config = dict(
    num_hidden_layers=9,
    hidden_size=192,
    num_attention_heads=4,
    num_key_value_heads=4,
    head_dim=64,
    intermediate_size=768,
    vocab_size=2048,
    hidden_act='gelu',
    norm='layernorm',
    norm_place='pre',
    norm_eps=1e-06,
    positions='alibi',
    qk_norm=False,
    attn_scale=0.125,
    bias='all',
    tie_word_embeddings=True,
    parallel_block=False,
    init='normal',
    init_std_qkv=0.0246,
    init_std_o=0.00579,
    init_std_up=0.0246,
    init_std_down=0.00579,
    init_out_by_depth=True,
    init_mimetic=0.5,
    optimizer='muon_variant',
    learning_rate=0.0019,
    beta1=0.93,
    weight_decay=0.047,
    lr_head=0.00568,
    max_grad_norm=1.0,
    warmup_steps=200,
    schedule='wsd',
    decay_fraction=0.682,
    decay_shape='linear',
    final_lr_fraction=0.02,
    batch_tokens=16384,
    max_seq_len=256,
    doc_mask=True,
    z_loss=1e-05,
    train_tokens=155900000,
    max_steps=9516,
    dataset='wikipedia_en',
)
Each number is 500 + 40 x the weight over its row's rms, rounded and kept within 0 to 999. Layers, rows and columns count from 0. Numbers have three digits each. The size before them is the row's rms in percent of the matrix's.

# layer 4 MLP up, 768x192, rms 0.137, rows 43-256, columns 128-191
100:552459500502560545510548475457449520491404522449569526439439538477526467498511472573479561512469472570527527504474533488536444493478504460457478490496576472491535498447565499486521496477515481
093:500467514475532453510513472495474496488454513506406524493485512491515528479481547518495553555527407582476501487499569462503465451528462440506468556489532492579547553568544562449427495488511428
104:457419476458443493510472425467560553564527515469484549549496497489462530395511483500496406523498400530519573521506503445420497481498498522479500548480533499429473451537479432497458458524499542
102:533482482528512546437524521497510475472498462503530540552566514477584437498527514441508496482510481454555503484534475535513487519522492457438506524456524565486478516518549469444433535524417512
100:429559478491604517455518496542472519479479503522481537495468514500481496528568492563506451475532569444546465468474495463524488561505425538484563482399418527515472528568509580473565509520457453
096:485569494546483496502512518555548435500475492477570465471503505491485492493516553526482458488512481514555535515475467475498566452441496497537507584494526488461552456486571547468536534507506470
099:449445566463519500480516487444538492503543462482510490546476454481477473540567505475513467511514492452418490458514489413509438561563583515495532602503369519507482480436532488476478526481536517
098:500514508536505469472400444429544468476421545536465442478486486543565536515560498474508506527528509549478550536453473520482455499457559490524509564434528466455427462601547547498514431567501540
100:506464452511521490494542505483537488449485442562509504487508451453504523588573465495459583470420536603474491478516504398535480544470518537522465564439459490555533454435506535489461451542536558
097:470501385449477534521517509452536528496552570522462524491482536495450521580525509450469441535506508506558516486486486490472505503480438491462511500507504488519468476541495536471466441498496581
096:506433496604476469471508404475434393515517556513528537462503553422460507490538531509452518562482595531510464499494484491521469525484507562528480496547461498569407477452533494520507497469494506
107:482512440494541509461488455502531476542468529443523496586483504508585519519537517450449460534443514473586533499614492448488536564480495531554513515534465528432479473481508575557458485543454476
103:495540546480465515519480496482522449518513501371513534525518532439496550562508510475541526493540496526537523568467533458466465542520493492503558509455479473500502504496487477517509476525482486
098:523504555545525494492528562484490492457419577450534534487518524474405559477476512476508531494509504521465449410551457560487486468456552501411470528468534418518566477522563426472518457424546504
114:505511510483485527505500493522517455433519597563520426502509538551482533469481505522512544492498531603467545370539549521478504493487518522527556483484577454503452492543517545558516437467535521
097:564449494499498490447511531536513476531444427493501509476405473579533560467527531507565474509505505527472475490500517521458540479463505505513457452462518438511464475481547576546509568561539513
106:531481499481482507493560521417547500562578461523521524459468445475492511486465535525496557441469463469520401514565538506525535455526512488564598444501588387454488528552497545462543461460528554
097:484468589524511469442491510521563514551451522535488452496560505421497472546517459501488385473431476446563485523509489502581471463536546494506591454472530586572541514484476421502481492590536522
109:535443461475540504488528501556411530563549495388469498511536493466526500513475550501480474510510456519496509507457525451466535485544520461514462464426516492527536449480425551541428493478488528
095:510508528397525534514473552554488529504452456534468492469510480488511494533504566494518468453566406462462546543521558482486430475547508505442490513547499508434509485506574519512514522484493446
107:551464457410483523531517526496551544472508572524485487437537511498493512494515475441476517497513583445468526457483469482539541514433554514404485548552511530514476470518504600492486506441480495
101:510502578539444450539435475507582547493409508504521545464457486458551525448515527539499521440420469522566433438499527549493490514582514478469410484516536539513543490508473525501507460460466517
096:503466521567539468504511527473533449520488526413481474555472485475466543598583463477506521498565532470480501508515494593424497519425480490482498449551484474485456493454487490458507477515520494
102:525440498505517500522437449481533475469458524539464472496493443492486412507470447503542540480524512513545506561470526554511503466494497471448549544499537513512552503488487477513488614456613468
106:518505480526401443475509411476521503550454484504460533539461474573517519523553581471458516467489467478460489483514550480529599530463528561458482457492504500507568493504416500522495570510555504
102:509410450544518510461516529532440478489546509464543648445541545489495503566542531469493475469485492469463457545556467433548527505507532515532465495479515451528505518442489516517534506433502460
093:491580425521541465531526449508514542509476489545474502487460501530485481561564509427415490526523497523514482559491468482473411512428483541437474478521430509525524529542482487469492532525529535
095:448509512473491620471395484530484460476504597437518485558596571520484495494509530553539550533496508573483475465490469545542484561554482542441540518479509491548487527499569484556504484493547517
105:497528503528545478500439500486550537519455496507450486569528481455385418471500526488505477547531481553544532470474527562387475477529465484515448563507530479531533515549524544521525510471504542
108:524459581465515538474548535498541532459533520499494488524534511515490530491530490435486451512521487469530563494485513531408453468563537535463449497460436595524452519521470497464480538540512505
109:455444478554472556443491506522522519437530569474510550459517570503496506493558444495541489405509481485439459549587450487548562427473493557539588469470502408522483460465499518479547490464519469
098:502495496460466555466519534476458504493479519503449485465549535540629460514503501446478512526486519491483499545550484503558538481450532473528622494497470454505472463525535518485497461505499500
101:464530469517462451500537449526473503482503507547459492502524479427516466480532487522529493495485546509490472520493620507459514498542513449502457584509477525471525491546543519530563507443458530
123:491486450430533442449535471487417475517541447462509508482506534444490517466473529525521479457528442577461508436533548555493504437554444465450529510540523554524466457478462444440516524451450423
090:466468462445462501497487490487472556430488513489493499470502591528507552556512483547442459337553541469483510495493466550525495511518494502514479494505438459535486510509491522514542520530525445
093:417419490565500523417479442431462497504499497554473456494483473563492498477532555516528453480493482504458515494550433463615533481520512578509505509522540468548476487534545535504513494469530445
088:417485537568468503503516457471462481521534492569507505500505439487472466478580498505566484498569515496499534462441435508501549524549491486513504486465546434509487466499520529424482555477577595
105:521486585475521532475544547547507439548491514491448510506396537493471535443508425506587474407522480456417490576490526539545519497501491517533462460571446541510527486473482443545534509498485454
110:543527490459455511537490454493472527528523531506438481497552532531479468503480532477430597475509533521563469513518457454496463494539560522420431508502444487564524488465493440491548501573454521
099:489458468437493470463564528545525458471469539472417482488563489436477472513597486574481506513484472520464469462508528557473529551513538516454480482432547510491454453522596526599478574415551528
101:612464487463441565502473516520466517523511488544519552474537503439509471486501463502475511575523495612565522523494459503475465372453499476467476526496534529526515485577569495579481471460537501
100:509450442493452497527484507572504486487471512567466510495596523477522504497502571524522543507434453520526498567402513468463493534514491376550461483496521424528468503419471478471551431554509514
106:470522518518562499503463577453499494511569503512451489494531478522550489516490451496496391588492517531570437552455562469503496463503550423484443457479466551552453491481559511517488507515450557
096:534474518485486439462501523488472606456464550548496493418537510534416488448516562514546490458460488524557490492540583488511510465525458533491564413486486466589462478504437456475504486526480535
086:430461475518512543378536526458438453504528456501499521530500498491400489490538513577574528535474523518547547504521529455518474527462503485538504552500467508564453470575481490472517475490479477
097:510479493550497526507538485487511498539495466589476474508444440397508530457518493518538469468505478563493497485529528584442424455538501484468440540453477531526479502473522507470546494561549467
105:580483533485560521541516518519460451445395574480524548480469520516443498437488481446454525521532448560506446466498453512469518561432532519499487521444476492525471458506488515526556550524442516
098:533508509548492517494496545403515507559551445483452434524505560509469501470497537560478495498514532576417605439497539526533489513474550538469498500472417497510499452509448471444480380521512454
092:537495510561468520460443453526466453538483485485496459449425523449512478526477543557542486491503521556524564559514485491506489510482507457514489442520481526408508457462479496537533537493481524
097:515492600491448539486515446415574474483390501567548535475519517588576499465498509484565481541508475461516518506523521511516544520534499494609568572369577491496429531493460473533496504451493481
103:574514571427527503532531502544451491502544552493436564475466524462474560468513470496494504435479521557440555505493433501434483522528498497488478427518512447506485549516466501528517570557508490
100:542472427479504521515536533436515514521465489531425494453405485495485483485476494467515543490578483489543513407509469518521567509481504483484501479464451583526541544534549512579519504406573499
102:497508473503545503472586474491493447581501516486450542568527515520514491530500451524479412464534533509566496432488449554518453526474546528467522506508520467497494493486570577512587455498498457
103:528489484520481467486555483505500508456534480544471494433491454482515509501474458574484504575473547565468529534429507482491503542478447552553454534497442500504580442573517499530432491487463415
101:528478475516467480451422473491488486494513505525520554549515456529452532562553476489445485484532558600491529473454523455462498432542494533538593568493498478510517493441513493506549518476484547
096:444492493448436519447501535557497524467491517436495485567490494563442506525543467504513539530541598570537525499520529472465502552521509513511489542444496474510507505533470533498460478518425494
103:457449490491443539440543493492498531540490526512516513569481491481490486519492470529435483503441481579594448543525520580479452471564464502542447487510467477489611441486537523566516481539516443
101:479480490546557493463553494475456543446470472488470431478485545522497457567514461510527486577547543499509493474521562559552452511469539383511563459480563527512552497571465554488482531392512543
104:532537503460434476516511523514552508483504416520426582526478439481564492504525511501512523415437547468479532456457482470432447480457502554500501518473549492488431499519488515475535437488538504
094:498465502479442499469490519487481533500514487514472421421451502445502489522534580516581445422409531509536481456504530498551566508474531547440505571541502545510559479506505494510487494499517511
094:480484480540467436534463494557495525455505491562484495492554520580483552494509489535526545481505526507521525425432534505498450508506465459572559471458509565550540498489531440517490440545528478
103:581474486445443544523465535488549475537507492475510498454462567439542482482506473516533486460459488542458495596521446459409469576442512513539557466517497493454480495473468495478525509515522566
105:481542486492489448499539571537514519511591515542407561525508489500535548571559515509526487498582543511492527481481516471484519420463551480491476493531466561559524432497503601586520430460482527
088:446548446489511525453524489544508498475501516487591463458543480550518515562428502496539542413533465482505455486476564489563489485487510537513533442514485477470529436516447501520486513511430512
099:512563442519451506538420496539483481425555496542534468517526575522485488521513492528467559484433449510544481516498504529537477525431556533440533409539552561478447428535540397395545519508497478
097:486528490587421439552510511539512451560502434556425469539507482443434534505508565530464478527558548481532483479478451521492511504483435500545480544496537482525551368511465520495535509579479570
102:564496490502443484453491504530481499470508530471462462558527523493485461491590519492523421538569499475507471464477447520457533513560556450535575517482505518511473453460503553553500465518457471
091:550521492506497442553460551531525483491449522514493600461513474475481478500477484510512481511588455539505400485527496465506477523482469515510478500530443468607395614526495488492527518539511488
100:475553471523532488460508504506522435534504496558480563494530473514501523547455387465549467478459486529504444448514472499509464505507550508460529569510480509484507491508482554531543508529596563
097:521507471489494525503481490508555560402449508502489529518592557516492508467471470482518498537487480511456496560514554409523526472503522521497547516461549473489508568550528496509407496472616502
104:533414528420441486534506577474527509495529453462433535487513550437474459482494481505496439493479574460502504545568524463506549498472582503429485500520444569499556486451481450526503429429496497
100:537640522568494507522450510464504437522531550531501540542459487481535459545471468443492580543527520473514518457462504541540492518499460431463548515545544469561475475494500490515465410519523524
106:386509529555562531502485542529556532467444544519494497504502513476588466474525518436522496502463487531555498523490543457504522474462494498457489539494491438463474464524524479632516540472485525
108:526421497536513515470508501561483422444426523505509551511452487486521497461520504553505443463549540597474497482511567507446551506564535507514451510490584434567516464496534509460473518501517583
102:538439526467489515415552442524508496513464492450497498484455472479509452544527472501510537539464509454539433518503522513538509458536552479493480509576524545520488479495483518476552436497487502
093:555516496472453475490534507509476538581543533500492525550439456588505543557547424566493480452550485543527504568511533449467459518456504532502517475455523486461485513558475554473601527483508383
089:489516543535553418464443439456583496503428482458455581464503518515501473482539478471448501455393483476542490552508499521583543489499502495434524507507487526496478547468514394484472478600435524
098:544463442508491484466487486518524516484511438449517549428463581503515515505509490418517504469487515510525451461509513469457389477507499547504498488492544409566513450548517469523507474487519477
101:543492469489516421510495525507410438555487560494467499556499495504489491404493538444552574454494564516520476483506503493486536471537528579506471460465451529462459498471465512457450429520513418
100:497489464532498565473480446484522573466456543518448470502514479501471604555527538535526498548481492537451497505472509466526488436496501455483571559513515471509463519483461512456426457505508480
100:507499490537500507434535538562518542433431491539477448484532508577473611472531502465520549419500457501541487544476526489522494487475485482514462459444582552450458554509460481560523424462538468
100:514507508585464448503456485443526525478418563537472502526501482538523438481475500490549514445447497439534505457504530419525523518464547585515434566513477463494480485504492524461462533525588511
096:542447450479495445531511548505424457468466522492438498513503419446557475459521517528475435490500463520493525516549459530463524507493508517471446565543459580494553491545458462459480587576521508
097:445522438475507552511504482480534564492454508510579510466540526440474519536518427503502454514505462483488546496492577548489483543489523533481477458543430526516487461502567424536489518448491491
103:493441512511479522473477420542499523533524494559425507511576451499440541550501580535557485475438591456495507545498576471512548506510577539497536411497501498441417518499518464472444437483483532
098:516516480513572521484444507417555562468521567567461549476594556527509471518503490500508492544422405455607545512503460528512523486544460553440521462480468443539477506547523515518450442526572524
103:499517529482411543476504492465480546545488558529480504603533430447484456520567513533541456549500562430475484510452524460552474521485541487427526370590521442510528473503488446520543510532568513
092:480465521526535467478478529500533430425519523455459512496494475484452503551521477470477486546468549535483466478478500446422522484453482495471499522533547461525455504544482515471573520477539488
106:550523500485460537517495581434578542530433504453472472452507471488541541537521462544514516425475497547549406532533476512479505523537449510470485491461511481460426466549531452589561436521608458
095:491477485561536455546546467384536486480498519526495519532537557443518505477529456529487441450565492556525617451437496537489485517422522490492498507488450510476564500502505510523473490445506553
094:517409539505580476494508502525466454495488467512483598495461553523505493539432469542433513483553479557501542522450476534540540552546525518481435448470494467488449550490514527540476497509567504
102:498467508508481462519470488441497518411461495543461577512480498465509528469524501500562608455523503481527469459500466505430433486532551499578566510495537452511486495571460544481532500550637544
099:465477509507522587552517566562516493543462599533526499481528465536538525499580519504478493505479468513532514587571539489517515448522533446454574520450503491483509442440566458486562474555497503
104:569497490516398544522470560519488517439537514565479492476460485492522512492582437471524462470499526491566555505482577516583484489501494514523523532547482493507487512531422500488530424507527424
099:477439486444571508403474439455450497502506529442457474512547465561496490471501529399526516496492508506519499527488431475472483471561557482473575482494474430491550465431502506529583496516462499
104:541523512564453469493481432546541507474453494432506561574582528433535397505522497515521431526543453499491541495528457548457555481516498550575521491467569466555482564485590467488519493527517479
104:500474545512499497469448455531563504482551574420468565487579493509491481487557463487567449463575458495540507516567464546435463468583522458519537478566484444521530517542437497509461582495448393
100:504445594561474460468429460457492446550518514495488482494466504461562473529556485480467520534514538625471480535449473567445505528504489531465484477511581435510571498448419415588521463495533534
097:563530450503505442468413482483413543504471528463500532527490520477465565576490497460461520547459501529562502538450503438430460482538440466504504466504442541572547471491571545512559458510524477
104:445514563535463550520428548533533530476504518501484571559481446502494453528485566479401500538495485589499499502514526518479492505511477499572523507474499515520462521468507516565517545468533481
099:528450537472501489502501492484430510526544513389551467479524510437570508551502490521599495426504497504486462518466497468508521448531541501493448487562536510510466453488540500465532519537525511
097:505558504557476489559487508513484546490457498462420544534426483513491549513468449507517475371512518557518516524501477544530436515534513519511538512488460451579520428482440510569454521498526447
110:505506443519546490554572485507556486501571424556505478481544446527556437507556500496586534463514513549460509495500530554515480416590534496512510528478507534457454445503538450521534498487512452
101:502557489466477429475491491539547540512460500522547567514513521530443446480495444501588518530523523543487540427554492553479490553564475537444469506484434503548514477412475570574496527557493446
098:552496501519455469418459582542500560502485528427530516556496513593526535430517480482529520481549511507467539514490556538542529529555447479506524467521482490479545468559467480506525451467549515
106:536508572471554509536523446490499464511472524444435544511508551578497498451503518436544475522501506474470475483541488585471429477471556466463449513540469523465473486535464533465490440480486450
104:507606514528450529508449548445498547468467574491489470487509520464541459480572478471541536534551525461450474502504468508466460455435479531502549483539461450468467491502486508469435474601532438
112:582507507506484555488485537414520474504394587541464463530558420511483512514543513552520467553566508558477519531444524438470553453485534474462405405477503507542500497518518473516464503499542472
103:488448525527519490487463482496489503548498480478541489528440510480526453529482523545514517550506554518479567428419450510444503530520586458482540511437459482393449493561566539457523501452432471
105:473506468545575552505487456518502498450487477525575430508460487495474515531521484538484541453461489544512540541503509438437487460474517428499464492493455560458504439552447479470414510464542442
092:474559455470537400510552484461496447555536497506472447500547590511509421511504548583487490496501461549561496558455508488561471520512518606508536566430571464569465493512513484499547481408508541
100:550520479560512546503467522444487479515484496527521492503497511512563459465494486477546514489510533504476527523460523568536545520521564523473467506531591478534352467462481472497577498551514580
100:491461498458520486528448511548475547496520543489443510471481549480525534529506545512455535547513568477557409507456487537479425592533471584516527481498518522552480598531468439478432448500536467
101:497496459445516539536525447442532562523490410509524486430538514544597508547490522544570506476465530488561541476517481495507515498491572495409478462400471465477486483482546490467531566477554487
091:513521518516477520464547515425513525525455554409513496576529456431526510548512449520514511476484553487474470500547557505506524482513473508535489593465458567586469524447484519531405569484494411
100:515549463551475547510434589510484554468514574510491491572429574491495570558500483442546527509556509503466515450512529471496493543461516486470537489466429558457538502517484508552436492457492524
102:525514491509556450438463451489455483494527537456461480499456515470435546448550565515459454505504549452497504498531481545464520540451476498529517566542492507511503548549441447565556529468440509
112:494454522521457518478492512517498543516534418413538513501529484495501515496491479444499456528460542527499500484471538439473504496479506489431472519478474473525516533486519486571447452467467483
101:483524483595481553455416508543489489500505540568525556535466500523470471536437564461496520471461546486482503419555488549519510514466526480447537473473443531509516448416545521538560565504452481
096:546486463551422464445519545531495521525540448515522521515503452591499564455528530495507443433550469511511530521473546559497554490556496558490485445506537407500497423484494467553500535433566486
093:490507471506516362442527464527479476389577508462519550467501511463497552498559520504511471456467496437457513503444515570477502526559557532452505428500531499459512479463487565462508479479472517
096:490484505424471526553546535502483402449419551525458491479499484540515485464436493527471476466494495435564530541498480580514547482470552462557471452491544488526504500563556576489550481539520443
103:509558507548520511520482492534523536517555470443480559479547523478575422513567483437565444484466387461512512521494557440529428421493523537510538550466501459436549437548516553458471459490518453
095:467471519544529507536496512433539478515475503500441519452458496505540515495580489574439533519492549588486417565475585523465414538483487465612545515494506515545436485545532566543507477494569465
112:501466511577564475508533454548501532428473502556474448560587499529470498502465561494498497439470434480483500551451443476486504529543453594566536512528530450507445442558508504495493481512516471
099:487517496544508563473490460482522467502443469457498504464478560478497567526543485506505491474386425485603479555455508527532501447544543466502510492493521465509523463483534465489451457490555512
097:549484534583468504530508500498516475479471500532464492574484501476534557445511444510542417502488432496440566506551539477464445455447536462512474530498494558485448424560443578542468481516536500
100:528515436460539521556542474480549517510476510505483501555568498539501463524497543534505516581505529458424549533514588511482495501553487474499557512477506445453439482468492561482470565429535563
092:507469465524485447437527464494500519506545500562482517523459559456564466480493511441463546531586477543513504544432503497494475477492436456526545490416484423501521543531574476460430504496506462
093:540457532460529534538479488519491475438395565452512483431521514489492381565447477502565550595550514615504555507511498529399470497482452508504521504469517467531471513487485466503456514472555460
100:496491493439498470506507494524477523470507518568463470506505505438517406544485506512470564410514507480512444565482539531515413499505533545458498478464529470502486408486543500481446558496525477
099:433424499493529441459515442500450497508518494578483479470453480458518585588501451501393510468508517515523516483452496502555556538565460535552504511485489446484495526544457549503381399543503523
095:537501507478525620475466496544500562443549548521505481550488463497484583511514505489504474461441440521509527557517481474543478519486544525464496520437487447467497473552544449487524533457558430
103:522522502505486455550517504504500472483496507438500552540524497581464504490514461471494552555541525549457500458525529513508437446477614458513497497554515482499518447503504418535463454552526502
098:575545497559445471500471577497455531537450507527517478566588446440561519556550461458552536490539502506455521532490576469483428496490445483391516501501507515531539509493453500499527454514543501
099:454418517598515502534552470502500481494499496495466516541449502519610494464464599445530465511480546535469496493500443483561523528508578456506490443498515487393493486544520467503502498535515497
098:538509475530487506478580487547569485520510502499458504467587457489485522431504508467494522484564495499492518557468498493538458452534503514434456572540519585520518500480479518412503485416523502
096:460583459487495457494476437466492534525468569498461544496453518530549529546509500485515492499463489505433551507564512530499454517461524464551508441513449569516445484417454519538415497426461538
108:498498500483474518546452473531469554524486462558456530479530465482520455427514494512527458508434516537544469526514478509589481465534461499433534492564520446525510488513591523480493470538433550
102:455547503518525513552451539520534476477513470451439502508510471509527526449417512583543434470519470485433530472460452531419527567434506566495432501509530503531560454515443429511529481485428440
103:527508479468472523496435499442509543422510507466508495543510507589553497589529540546514487466536472464511425567519483474501509555487525464564523497450531442488484492403539450589481539482484450
096:532532461512590492518462463466479532544430537502522465559497502498471524559511530507472515496516440460505484474470481464453474459485535610467488505507498548520541417584520503497385486494445492
105:586443520532518506474534524420432530425512498483501482513537468524512517592477447486540497433473531573521504516493483489519484499519492440530498595559548453514494524463543503513486507554511509
097:521468549516505430488531565424486507495401562507572488543442466490453495504570559490538528517498501526579446539539506530491533491548552504527507504488486451503425421413515535487493553478559486
095:517524536465466495573486512526507499466504445519497540465434525458482495572519507512503462436389534572537513499534440474393498495491486472572508480589516494444462547555513602519619545535548461
107:504481498552489460490453523401495604430535478485483515573552420529488526447466535548523558522475490515528467463470497498497523522466596509506507548461477467455577468419525450576506488441467481
101:527462503455466461451489495469502499537511501456464545470491462411466521494573519489570528536519468494472489504457496486469516406511512525500551517551528538479613499516562540564415506571586546
107:527523491571462486599518443543510536548465512517441466475504448515509521461443470557488476404463479503539492527467469538434541501560457515473502502541459524489535526514444484536440546546493405
100:564557450551469529550581464495469530474533468514480524496514479555519513546504526456443506534484424488470519500460523539516541436590479589465528510488533356508493544526501483498449449481487539
097:501534422485537547530435522424437502474471506538515479494440488496507579592520538594463505480528544474489472492623476484462498510530485530504517459508532465467492545469490428484521506473499531
104:532471508424440508499493566504462500476522511512491478533499500485503538602522463491458537515513524495519471470479537495457519542572518473489524570502565487486504462428538468410557512489469422
098:543502493439462457530433475495509519497545486560484488511563499577484508512474469522474452419454487557515477453540517439493479509646498500474483547484441441503564542524514468516607487437510392
102:529485446444405509483482477431515462490518432532527504496474491454530526482500463463497496501405494539451480533547568468454470505530560445452603482543581551424490516473537489461489531440520507
092:533492469467461541438562479499523458497548474528423454502565550515488431542507487463484564428494563511548416492485501586503529496504528501423498523513522434503530553421585534495488460527472521
094:453384506486464527474530515483528514488498503463464489531455539489546548486504501464468482451534554517517530497494452545482486456486548545528492482496515478472478556500505534430485497459528533
102:551464476529535537456536502428443571497553521426426561575535482534485466514505519520487502443520477506550405547476401472522488502521482552481505501532538534540509493563464526477472465451495508
092:484491480484487534499516526505377489496486453536494542489508457558474522446510482511431501477548532536450500487477586526474533433507440479507482460401569450467517492494537485514509482510556563
103:448471550525527485554526502467460473467476514471477521498512576490471579544524514472504427518542504467482516580479587536439493481508554490464529490539473481538406515480504458535473572530471578
097:567476497456510502459494458546541487515507479513451545536538542513474589537521489500442469501515441438492543534388552480465470489511520483475516439496451495491581529553522516425470435520587516
099:591478528511503520461573553494466522451585421499462494479449578456518571511544552461513482582493485502524523529490509526485498468446544493440534501464440468546458519532521515505472491487541453
101:519587480527533442587545539471563444505483551479481523488528521524430483537568531469461459479553502518537583526451516449458420552497482529470482498476519482466462411433550529502511454532502488
106:442455504527511514440502504517522534486521443481448480533493503545451440520506556520543395486536513545586517565438529494490470527556500399542453543439520528516551474524466500495477489478464459
101:512456452436569422445481506509418476409478550523482508471481562592526514484500460558480458453408570469552478516489500553524526491487481472529464487480520502565472493467548477405438511499506499
101:544421592459531545465558471498421474525546498555453537451462540520524438530548526565548542432483477503572613473495501538493462466475544497490538554502551536486470517487503524466474456513491510
101:413551524437531462498525562499551432473468572558470582465462529478541489455524492471581557494506485487445486476492522524616493535456538523495494491483506485556496546468507437509447395534494519
099:493497507500536578457541539535512461537454507535503531485559482523531436517434561505478492448512454539393542528498492566485534479545526474506499419432525504461473460486452508564519503478571503
101:493528493483463500432516562565492488485542525508495489545473472442447579481498495573446451473495516541547502520523433529464507509438519483498517462527501584512520469531527435526529524438532537
108:500528479525403471535438460496519471472489474493469530438547510481480532536534449552531498513545496560517431519472470487505477473498552533494506627510496433490483555499424569466548514517533487
103:469483484425441493523482611525525482500502499493402533490410484527477508502534493503502506550499548489517467594519443468532433507427484475441511535499471498433461457585508479422528431556463520
108:496465499486475452529500490554566491567524487476488511518571483474493551462526534524513514350479516485534585532546477452499499532437490514459474471504477474456493499428480548457475494479551574
092:555455452522453477528492505510568544558556542546484523547529530589567528511478524477558454493500493553504495493494453433501482497494540484524422511473469493527466534450537475482512461549506580
095:473537457524512538511473513488477468491499479471490480503556575473482521510475598522525394436586493506497482552551479455595428505491500479497519492481510508503455476454493471487462587532550482
099:572616538523494473473516453428505509508391499538467480520446437499529506589578520488541500506469453496515462468508494551561505477459487439526543504486540463496551473475536556500486521516562542
104:578456531482522534544520500488510438527469515454563492531472458487443478469491561476502544493540491554503466486515520509551461455595508470432516530489431488546533514576501480484463519456523514
097:460489491550465485503463505483498493529515533531538522448527525484495476535526534494478519514505430498488480563505479523531452484490553434525557504481450542531488482459496534462440449568489518
101:499528446489536547515525511517485479531450531491454462498575523484551439509512527560515465466441460522477454472469424559487485527472518496506522552471494425427506481530558574507576484465446493
095:499558501483509512485469492488543511431534583514451512512471491475457513503521513545456499491404472493517457459549536489475467586473464440521547478525437525500513498597481538479470515458530530
103:479514462457454576463498570534554486518379438527449519516472494497556508443481481485500496452468508474534498515468484450409509499463504483456488460505442550432502530479502503529463488507550510
105:415468469549535519557469474422527478459494474604488520492544567511444579515436504501541461473483509487553514464493525524510543518486489485427559470527514444452543567456451458542473540493567503
107:567474566478536508453503526461501447536507526546464436513481447526485530547545535535511451514494439512468451524468471479440430451468514488471468487517468493570539426544538440550534478497566441
109:523474469536500501478517506450489539455520532465563542488487449448521534528501504631515468497516456532451483508406507479517542546451548538567520517474502504449498508545489503486417470475497437
097:537538468448559489556497404492537485429440488512530467567508475543510480522506553510477518508508504531458442467465473508500512494504496518458532489506539502496563519437403469535502477491502379
090:533472487475456527497573465475489492489491501546414507541537439474549521541596555502464383477522418546439478481549503537513542548501499463468500508464554579536561479478413479570577468557516459
102:468546493490464440458493499533489465448501431512495454554496541491516525480553593459497526544496502524542465466555562411476479554504441552518478473561480530510490478488562506408472463453465510
102:502506480502474559526509572469485523563489568514450422478586440464504528465573512550496455499596570495458490525490448574465454521492581452492491519444432516424513465488604521490504467447489446
106:443497555508501534559539572533472449528471532496434469502478552510485472489557522449497490474417552507471467445515481550438610488523591509515535553516444501548480498412523461470529480557460523
101:559495499445461519459507461546507567438477568565456493444495489549531581442479574508454534530497513454473469560517501595427507557527509558502498559555499473537494526504511475428476512564511465
096:489451471477553509568448461517520531488496470513404517521509459470503473535524487506534504447475582499521469578451510424497501489554495483428589545389435540508471464539473574497540444520515534
096:417492526438485503466464542518521557427490543584519520475460449522522549575499525540519492518501506523549545529513467558532522430537520367463582428473440471496465541500595477547512523504539487
099:534566483565499508498493553516502451505552563523533472419467389528524547519593491495490462485510483519547500522484461497529464453491547536514457605490464538455500512545515462532448493564533469
099:488525443485511497478497531468519532503527454455526496481464467479450480479426491502478505529422507568559509454463546514437527454482490476580565462455492469523466513526508425569537476442566476
098:492503557499504462493468504519497458482429463455535543434486503472447454512505599484474534563526562508520540526494564506531510476523502489549461529481524504495470555517450561535515529590408528
090:476527497533542444516504570451550449484497550538498523446486522479466481462477572486549498473480526559528496573492481432570558485475528505541487494476454562525566492508544436514485546478553432
090:441488522521496507511458527443400509473444446510448500487493516501494476545526523498507574477557473510492515541508470564438519535499486552545507462483519493451491477458496572485535513541555429
097:548495529531557485504510483488548396558482504558495539493547504546556482488452519524596393478519440468527544507489497522478471465458549565492535561510437453486460507534525528463518463515488508
103:476538483595491464480518559423494460547515564474479561563554454466511529438556591399470497450495465501565495525551411501508499526494474505576462514455516539507502431454467531433502517506535518
098:527499514530495512475480479460478447529521570537430478477497533549526505502504489547547494532531464479458562433505433529474376521548488511502513612465535519490456495458461486450528432511548567
092:511441471540470433495531532517513508498509450459498494546567470503483495484547524503543505456493513530462500534409506534458505518564544452523549445416507506501505454522569465566545526508555536
103:512564514366431485522495503567476459598529545495525551518462469470507472609519506440502545526504504531463508460528556508516502610488554501514446534512500508476468469480507486555490460540536500
100:515514486534543542540438521588514583447477486447492550514469493517479559505500503454540486508517411506549603552435467510445389539526534466472464479477477477481525539526482457472566475483551542
104:538478508584539543426502533529479467478488545408476530505590430500578495508505512550508548464486523534516560503493570577429505501483564492543528551468509460504514460463507543460505451511560533
109:528446508453549489512566492453548545491465572493512559507510552498472498494489498533604474579485546466512449500542561504506521462508473565542446476487484475485554508497499463465483538510482484
097:480491563549411457524514541506493451468528541575554544480564513508518521474541516543519520501431446551506461429436507473474548507507490418415514503482489430612469407430503514512503462505451483
104:489421447569531511545503538452530540474527534502468476522456512535418515505486488478520565449541521478498564462389517542500415477534522520507517473541399489524572497531548561479467439440536594
096:430503544551514479521510528507465554468479537521478547464515480479480452550426528446571518464499462575502536485459471525509469424538540480488537482462474454515564530452468504492597438478514463
103:463476440473469476445574470475499517516500538516441504536485492543490513516529488518456531487515464506476450473486509520427551388435470511513492519492504518440452501555576512517402524401507470
100:520560477500468521454452567480436474444556558494546454570514473530461543559494458521498454532525553509573481494599515512489453452528524617496510463480466446533485522474526545518512525494509475
102:454473573479570427531500444497537540476456498514495519569427518496526560460498471504547551516496520487452525510516547568552456490561515562503520513433506439472533486446460470575568508498518532
096:523519415440495552511459511423541457489535467468486527496469581513446521526489531561477495546464406548535489526597546483502490430471431529488448490432509456469522466488552442491528538486465509
099:436508523535512519493504503463491498475480530487509516442557520545476534592483499499538476513424471455545520468480585520533479555511497487505508489386535474523516465416488483577505528506478460
097:544485401549464484511539489486472434469547494411505488481543474502472507436490532547509536430551481473471530465448480546393499549462517538520557519456520477461463447517490505535497514539473485
099:487494464543533373530563486506477498490501506513458465515541535498462454432539618524485521478505512536496469549479504555531562498494461565504487537550556507560472473456503465450540507538489496
099:369431508516511533415509492513503505473551519476576534492491480469472542508446499578483499468506544544497456491549509503521520496473560504467548512457535507470451510463486477604528489508475561
099:462516523413532519536486473481469553539535416592491464521491509465544487489553479525543510507530555458517449442505477503491501473471563480477476511550466580525450571482459473522506512522479467